Each number is 500 + 25 x the weight over its row's rms, rounded and kept within 0 to 999. Layers, rows and columns count from 0. Numbers have three digits each. The size before them is the row's rms in percent of the matrix's.

# up: layer 8 MLP up, 512x192, rms 0.146, rows 138-168, columns 128-191
# down: layer 8 MLP down (transposed), 512x192, rms 0.0707, rows 138-168, columns 128-191
# gate: layer 8 MLP gate, 512x192, rms 0.139, rows 139-169, columns 128-191
up138 105:492467484480490509521466462490566501524471497484524500524464527542514462501474509493488472489483529495462514501531498468485557546516524538522497505500499528502529536517483453527475493532490482
down138 100:469513546540511481535490563559486477502490504483496565516513477435528518503484484477491476493451470422506452460551481475497492475503514484498490531513478483505483540496529521554513512438487490
gate139 106:537542498518507543496508515472470536491499485576503519546528487509525521491500503513503492442550520470460462532527454472509505494476502481462513500459454492454496490511520521482481545462528542
up139 102:491503575493520476517482518495515461480507506512514505523469530471501469467488465472522468490517476511529438488545471507511524498536495506483502521521516494456511478492534511512542529499473494
down139 101:482495451534509474514506519514479490488523506456499503501467517528512471492498514543497519508512497519531547476507519490463474516480514518464488436446518516502480512474522480499500496504516496
gate140 098:489516529466468504473482520532486491485497490492472519484501557513475538527511501508498529473507517526489537541529510542533566526472524500515485503497468480501529475490475526501496519485528533
up140 093:495494565525559498514491470524525504527471495508471509498468573449518514462546501506478510463493496534504492494518500481510488489510471484475503493537538482486534454505496529469472521504469494
down140 092:436483493494498491509474470508463538472506534529510533492540462513501495493461511518519496531470466487473490484457497517485457489511491540491486526489494502488495540500489530529509481518511500
gate141 095:493479538524505511524469481518449496495505495475492528524515536523518479487472482529490477539487539511487494531510498495446492496516505467499498497490515537520511495509499494438470535493509502
up141 098:519505471534523490531461496465527487513482515511508523465529543495500498512476516527470481545525509447510511481502477466512514456494488479506472488467502478532500479504523527478504563488513479
down141 095:465534429513531497509468531491521526498462516529537448490476527480506476478508477475504491513520479539489504519548494515533522511462490491526476521490487549504512454500447466513466508496470516
gate142 096:477484464503485511498542464488497493503531503535495500485511495508537535497560441486484486529484502505489433459517493508479513522521494496502453481529528499533509506517543491491470510478532475
up142 093:532509471475522538473480507524527536487490486478519486523525508506505514532501499481508455452501536487509509519504509573487489492497485480539512524510520508520509496518532472484499538487526526
down142 099:508452509506496510484497463512498490512480460526477473449518558499527511534541507448467522514577503502545479473476483451466535512513467507516504460509483483517516470504496505475479525529484496
gate143 091:527478477506526513500453513460533538490484479505483462517483465521493504477524515520503480501544495501535482466489472503477491479516551472468510486518478497513513507477462527496526450514483511
up143 088:504465520508504458468513498499476537479499509471479518554536477515538470515529513500522541517487457486468536511509520478470497503494495523523490500488498561507508469533471498487463497538517451
down143 094:511516501521542488499490493469468472487497481490520482469495494528486522516498547548456473452499498460531515488530465508542484464532512497495505482489503493502482458510532465470510472514499472
gate144 095:463515528471468478455519515471525464488505529495479515516481476489476507496481476461475517547496476481500473503502482514465494552501501483522524509497499517457491511512452533452508483499504537
up144 103:523504491511498463493513522489498512486516497475501488506506513499513510458482470504502466486503515489500504519526474504547479492499462520509508515524543507491489537524472529526475498494432536
down144 102:499459488529498478512483513458507485493461503495505535541460501508462452456467543471504502531525486487512532494481514511510503510494480548514521490511476497503469471468475484488520483485480499
gate145 094:468531490499497512492500498502502517535497503515519493492471511518474515478503471484470490521477527531487484469501519503518495515474489509535519529513488534533492469521466514525537494503452532
up145 095:495505523489501524503513496484470533507485457521482482451492452440539545493493516489490489498516523498478491477549479438469524478500492492509515561472519523525506529486536487492489484540509482
down145 100:475506492485513489473483465500477508492540537463512493531494477520506530499516469453508487537470463510505483542447477549494484488514505515527492487498484493507511441482487502514469498493485495
gate146 101:516479470485486510477476464512468520488461550482454491501510475462499468479494491512462536479516480459539481468527504491528493543544531463491500503482483503510502532484498538537476488474524522
up146 102:541505500482515510503490527483499495558506494492466507493487464505522510507458522500486491551494505500488467484508486520524470523521483461499471491459481502474490498464489504529538510520501494
down146 105:501505495488503508536489503516466509551492498471478503514512476521496503501525496520502510478507496498510482497477487531481481475501495531546488529481509547551437513502473529509482503510487529
gate147 104:485511500527488476528493485513465513522500486516495538500478510510510545528496507485508497475509511528475508540502497546513530502496486530491492493510496510497464492473496474507524481511538510
up147 108:546528502492502506483505500487547484485472478513500503496496510491488438497520488484502519484487473440506470491544529498502521493499529499504493489483496540533532512506485488448520491484450481
down147 112:475483528485475497559473497501501506529491486556505488548497500515478525496495502466492471483487497511478522516535483498480506477506503458518480501541537574504513494510542462548497467514489499
gate148 101:540509554520541519474447515471544480509523500464516490483479526511465506501499500516488477488501493489491470463571488515490539501518498499526496495488477529532506463535466489462506522485513544
up148 106:498497447473530502519493526493511496512472462549496520509491528487531494503532470491497506487462487536502469477520481484504451471525550549500477536462452446491494550487529466465485508474481521
down148 098:455488508525494519544490512514503513504472494496512543496505524467461540483547504513578516560465510495474533485533522515464502518499481506481478518493471516504480457455538548477511486464466470
gate149 090:523531513510494513497513522508521475479495465536523475526459491508462513512458465506503537495460479465461519517518481473461513529434466526521515479507498466493501503507487493510498503477486520
up149 095:468530481485493503499531462528530490531469510472490516492451483506503527520529486484477478500534536492514483478507520526503525514542512522529472523492497476492508496502492511477477546463530484
down149 094:523491481556478512496538500490519500504518514511481512461467483507502506510513483490559527454513523493525529476509456498493485489519461501541524478494485520543512510493545490561496504486529483
gate150 096:489501518485483501502521511517470427502511513518511471470553543488491457552496492506523503487516506527466546500519516481522528491456470489519490465488500533544495453503475484496492547559489507
up150 100:526495524497487514507540506582473498477571480478499488464480521514540465516546509487499503464551493504474509488451496480509491489511441504509474478467487473478535510479509510477473526482515467
down150 100:473544495490499447511470518518565511498476496484504484549480459494479527504486495504493488558495490465469491483482505522488479505507496477494508485486501545483480511499479517509525474503498516
gate151 098:499497524482530518508489473519499545490492518512501478499520501534495539496457496537481499515538471514497469485479502517496486544524513511504506503495475516472490473543485505459497493487491486
up151 096:525554493508465533503480500534493523474447487501565487526501448520482533483527489449514463523495474492514491495532569444511473499491475519511525508517521509489544485544525490489509494493503478
down151 101:491485467490474499495494541488491491471464520515457498520481544481497492497471480473488483528474523545492465527501528496501543449503519498510531470533484524541512492470503481518494526517537486
gate152 091:504521539512504477476482452500510478507588463460491505516485545508510502463547467513527465496505489521474493497531509480544444499515477522513482518497510493436509521479496525528506537478507458
up152 093:551528513510518512530483520521511464534520529557512480452499526499496470491474547501456483481532509484559507511529513487524479514472487528500509511501467525537504480526518484503474540472500531
down152 089:492488510511462443502544496503518500505463507475510478484494521476450482524505467465508517499485492486431516492520518459484516483500490500490471527496485484523489465488550477491524449511498489
gate153 092:513542491486484525496483518494488499506504516487515499494500492447415528510531516486499518472525528526519512488503505489516469513446509520525504446510493533456525496513504476521486496435498482
up153 091:463455489496529497485451534485480506497511508480514529483461481460508522493501453501532490481454502479473517445531477534519486457483504512473492495476503476514496506518473532486504480526524473
down153 093:520487462526445465469473494498469494528462494477513491512532523480527481484510533481495511469533507533492509506496478528500480537471453528493501496489490549474497501492490469494481484465461495
gate154 106:491507482521471508498469475487519460499472493551521481510488511467465503536474489504480505492517470512470536490498489484515465475502530482509505509478491512507491483525510505529471515483470550
up154 104:483529492510527514471474530487467519507468542558531478486513511493516530449531477536461479481514525514502499537518507530534474489502481548483520515503507479474487537517528519531509501476539488
down154 109:449499507517439496505495496523484452508503499503487527512500504503471466520496478465531530495549531470504483493521519491507515513510485534547506518478490542478520572505540489537473509478501486
gate155 086:508521531461522498469484507485535486488486502492531540489531500494524502507455493522516526526484476472516461490525499502505470470476506497530507487485511485500557480464544485516465461517515564
up155 090:469503523456486498444491513544495494507510453525519472478506486494470500487494478470551459524500478512485512542475489495476521490484493487491481521440507533535515525509489461521483469493523535
down155 089:499512538497507523511576480527525472513503525508502489491517473473529536470509522513502510492482501501493489469502508462492486517501491521472480499451496519495488485460515522522506499489515527
gate156 114:473508481512516506500537508485492481489524470509476500421471506503472515482488470524480513475477525471519517481545522526493496535540501482508501502480479516501443481532480486555510470511496490
up156 114:499508508459469504561497503474515552510508476508528503499532478513494496542485527500532502474515533489490479435495530496558518519474509500548522513484490532477516538500474510505515508514496546
down156 105:507500512483504475497508488460530487460487517514464472503489526526515435509496467505495489502538494505499510508494466497514512458486488468474495564560502482481519507494528497472503494522472514
gate157 102:460471557538519523480492482495441507491449488504485535490457507494525530458498491457493469531439487497498500493518475474498521498524521518480477519489497531463523502488496519481510498495457528
up157 103:513526512532518509452473517485481530483430498447499489490479498468515541473542503524523504487443532488528545465487512481489532486541514523469486494513471543503493481509507534488505531501498478
down157 105:489532513524486467467533514495491507463513512499495497502531482515502493517481503502502516489499548474488495481518485510490525528460478499498492492524488492503539489506521499537537522478506514
gate158 093:500524513473460482492531500508492477506499508529508519445505475572484468524509524539511532492480528503454525545497544503527525555491539488558541491486495460460458471472473493507484482536485514
up158 090:526526485500494536497542493521521472510476486539492475498534470449472460493493505469490500506488449502504507487518482562562525497505525498484512501463524502527535471485517538492500492513499494
down158 088:518508478541543479486504454478473519488460471472434504548502535464533492480485456469486462480493489477516483463538479493478509432504485504509499537481551517488534487455486472514513553487512505
gate159 107:519471494461529484458479522453498497516483492501509531511462546501513510478480488475537490457510478505503488519514492481501462469510534543427505458506493485497504506528519481509489490544473531
up159 105:514508516475480473504556488542524463513519508479448499509483531504485557526498532471500503508469474509478541482527467526492443484478465521464486518516548505545502499501494530512475521495490516
down159 106:508492468472497524456512523514479479527519473506512490504524540492501443470514529504498453568530475467488477487495519499498489458504475492481477485486502484460478489487531493472550473477481470
gate160 111:510498460514517472488502510500522501455527478484496490497490472544477503496539533473483501488529570519518490478530501514465545520522442464512488536486518506515448469507489540512500498496515474
up160 108:527521493564467494543485475487490516535495466481455478509458490487523525500481437478509498545498539509488482482521521483494535499531466478475526454472508524544527505487475497473446538499492480
down160 110:511488526514482543501522468548523456558505481498495541495462515483469486497530463508535518459537526466529490531535549499473480479486511464526478549521533504482473554504490537511535515469492512
gate161 093:472507470466531503510463500490516518514457491515540468496451495515428465474510542515470497470453475460533501505487513546469536462506497469477496487514497522464495529519520506511513508501535504
up161 100:482482505531534522530488516516506480478533459491506522478533458492510478495456511570500525434453503523508506518484480534494517517472512471489484454477465472512545525518534487528446500500469446
down161 095:475486513509544451525495497445508463509427491451531541508521479513522485522543480489508496536508549458485509483524485468521530486520524470526527515516535487466493490507502489475497462507513528
gate162 107:503504516490481467485471503498481512515475504502448489498528482522446549472491514459483506472492469453472484528488513512509491485487465550448531495529505472513502468500488507523488506522508496
up162 123:486464477462487491497494507480462534499559541521457481472508514487467511526480511515437510455486499477486499526516466507528465539479441485469530480492568480567499497497498475532521439499487527
down162 107:484483447513498465522482496475482510465524537513501487530456487512493496496507544494497522497483446454476476527496517499501517542497492560507514510514531503485473466500468496483530483485529497
gate163 094:489527503464476500446544500496525458505524506496526469478476476460514528529459471507509514456496490523483540519500506471498523521514492542539497530475473541520487494544494504565512501480487491
up163 087:502509520510534491505433523497487528510447466491480507468511490503474516503545542528479493562453527511462540478496511485508496488468447508473485494535534466504500514486488471475478475535513488
down163 091:472501483469415474509508471489522506489455565488528456453535516486479535488540505470512490485511500548498479528487483519526512504512510504472509500510499496496513507474460516522463538479545488
gate164 091:475522460510484533478493527514540492482467497518472523549478488495503523498521491532507507503507526511489472500470535499516528530504525451534493518537469491499481425508540479482525468484521487
up164 101:430499500487498516511510543493499532507511530504514470497519496501536477529566516519496526540524517513501519460491491493474486515511530513498501475513519516476490478476487515524486546512486472
down164 110:480514481505503496509505526482503473507459495515543518528503470514489488517494498506468516483459483497464455522498501488493455497501516488512509517459494484494549439493482500508508525504481530
gate165 109:450444485510494508502470503468465513522506481513493491554462452557545478512513474519492536508488517529528506513501523489514483532486518493489477508507494532476484509485501488508527488488502486
up165 109:487479504493479507519487519502484485493459513517443499466482521518456487468472525522548518493506451475500482513495532495506512499531518475510520479514482489520499482524471520518517463513523452
down165 114:471502528516540503475519443496465530537437530488522495511511513535509510524463507485491501507515440483452503534443500509519512505513489512521523474491512498554486501508507491494522505483493549
gate166 092:529533531542511509469533443474560509539482474477488537535496532540455510510490529485501514524478488496501474504507496543496504511525523490482531483516500476472489512518524455500514500493462520
up166 093:498458496494509504481515472540512507507460479517499527517519515506494488494480529488514496463565487506498484507488530473518493564472501474478443520458473514526502501499514486524457467504501485
down166 092:511491503477492471528501487473494540539520508515526514499476476470504478470444509522505527509509536538502473524495499550501515512539528534519500475510485474484481469490487503556540500443456523
gate167 112:494503515532496498541501506502477509453502533478541512486521523533503486500496501518515469482579504508514470518505497535506486491496514490489486536520543508530550481492496512496480515508505507
up167 113:501434474517487489521501515498520480504489543513491462498458486434485484484520522529498525500528484518475495518496473509526529503516458520523502481491508469503507492475479476539539513506444515
down167 112:520496520501538520524520529547504520536497508484488498518505476532465462539533513481513516525477532514496507494492520528494482507475578478467516477445485538492446527537492470517493532499497532
gate168 107:493435499501488504545509515498467535456485479476553459535519494548459518502489489473516492510496509485562486499451496518491513576481518489511445532467508536516531501501480506543513513539493460
up168 104:524479463483469500530520473472479487501514524524470426465498522511487489485532488512493471456480462475512511489528473514483499544499533496496511476504496489514559494482524490479487501508513515
down168 108:536524479506484495464492511496540496545474489497536506464537511467471543478491508509471475507569475514474499501505506477499503437506460504538494484486466470474530516516491505511506478467489523
gate169 109:467497496526461504472482486487518511458496493469474509508519493506512472518491461492516493467538489512481533526502497545501488485520524551490512502505465510461505497488453547479461511497495481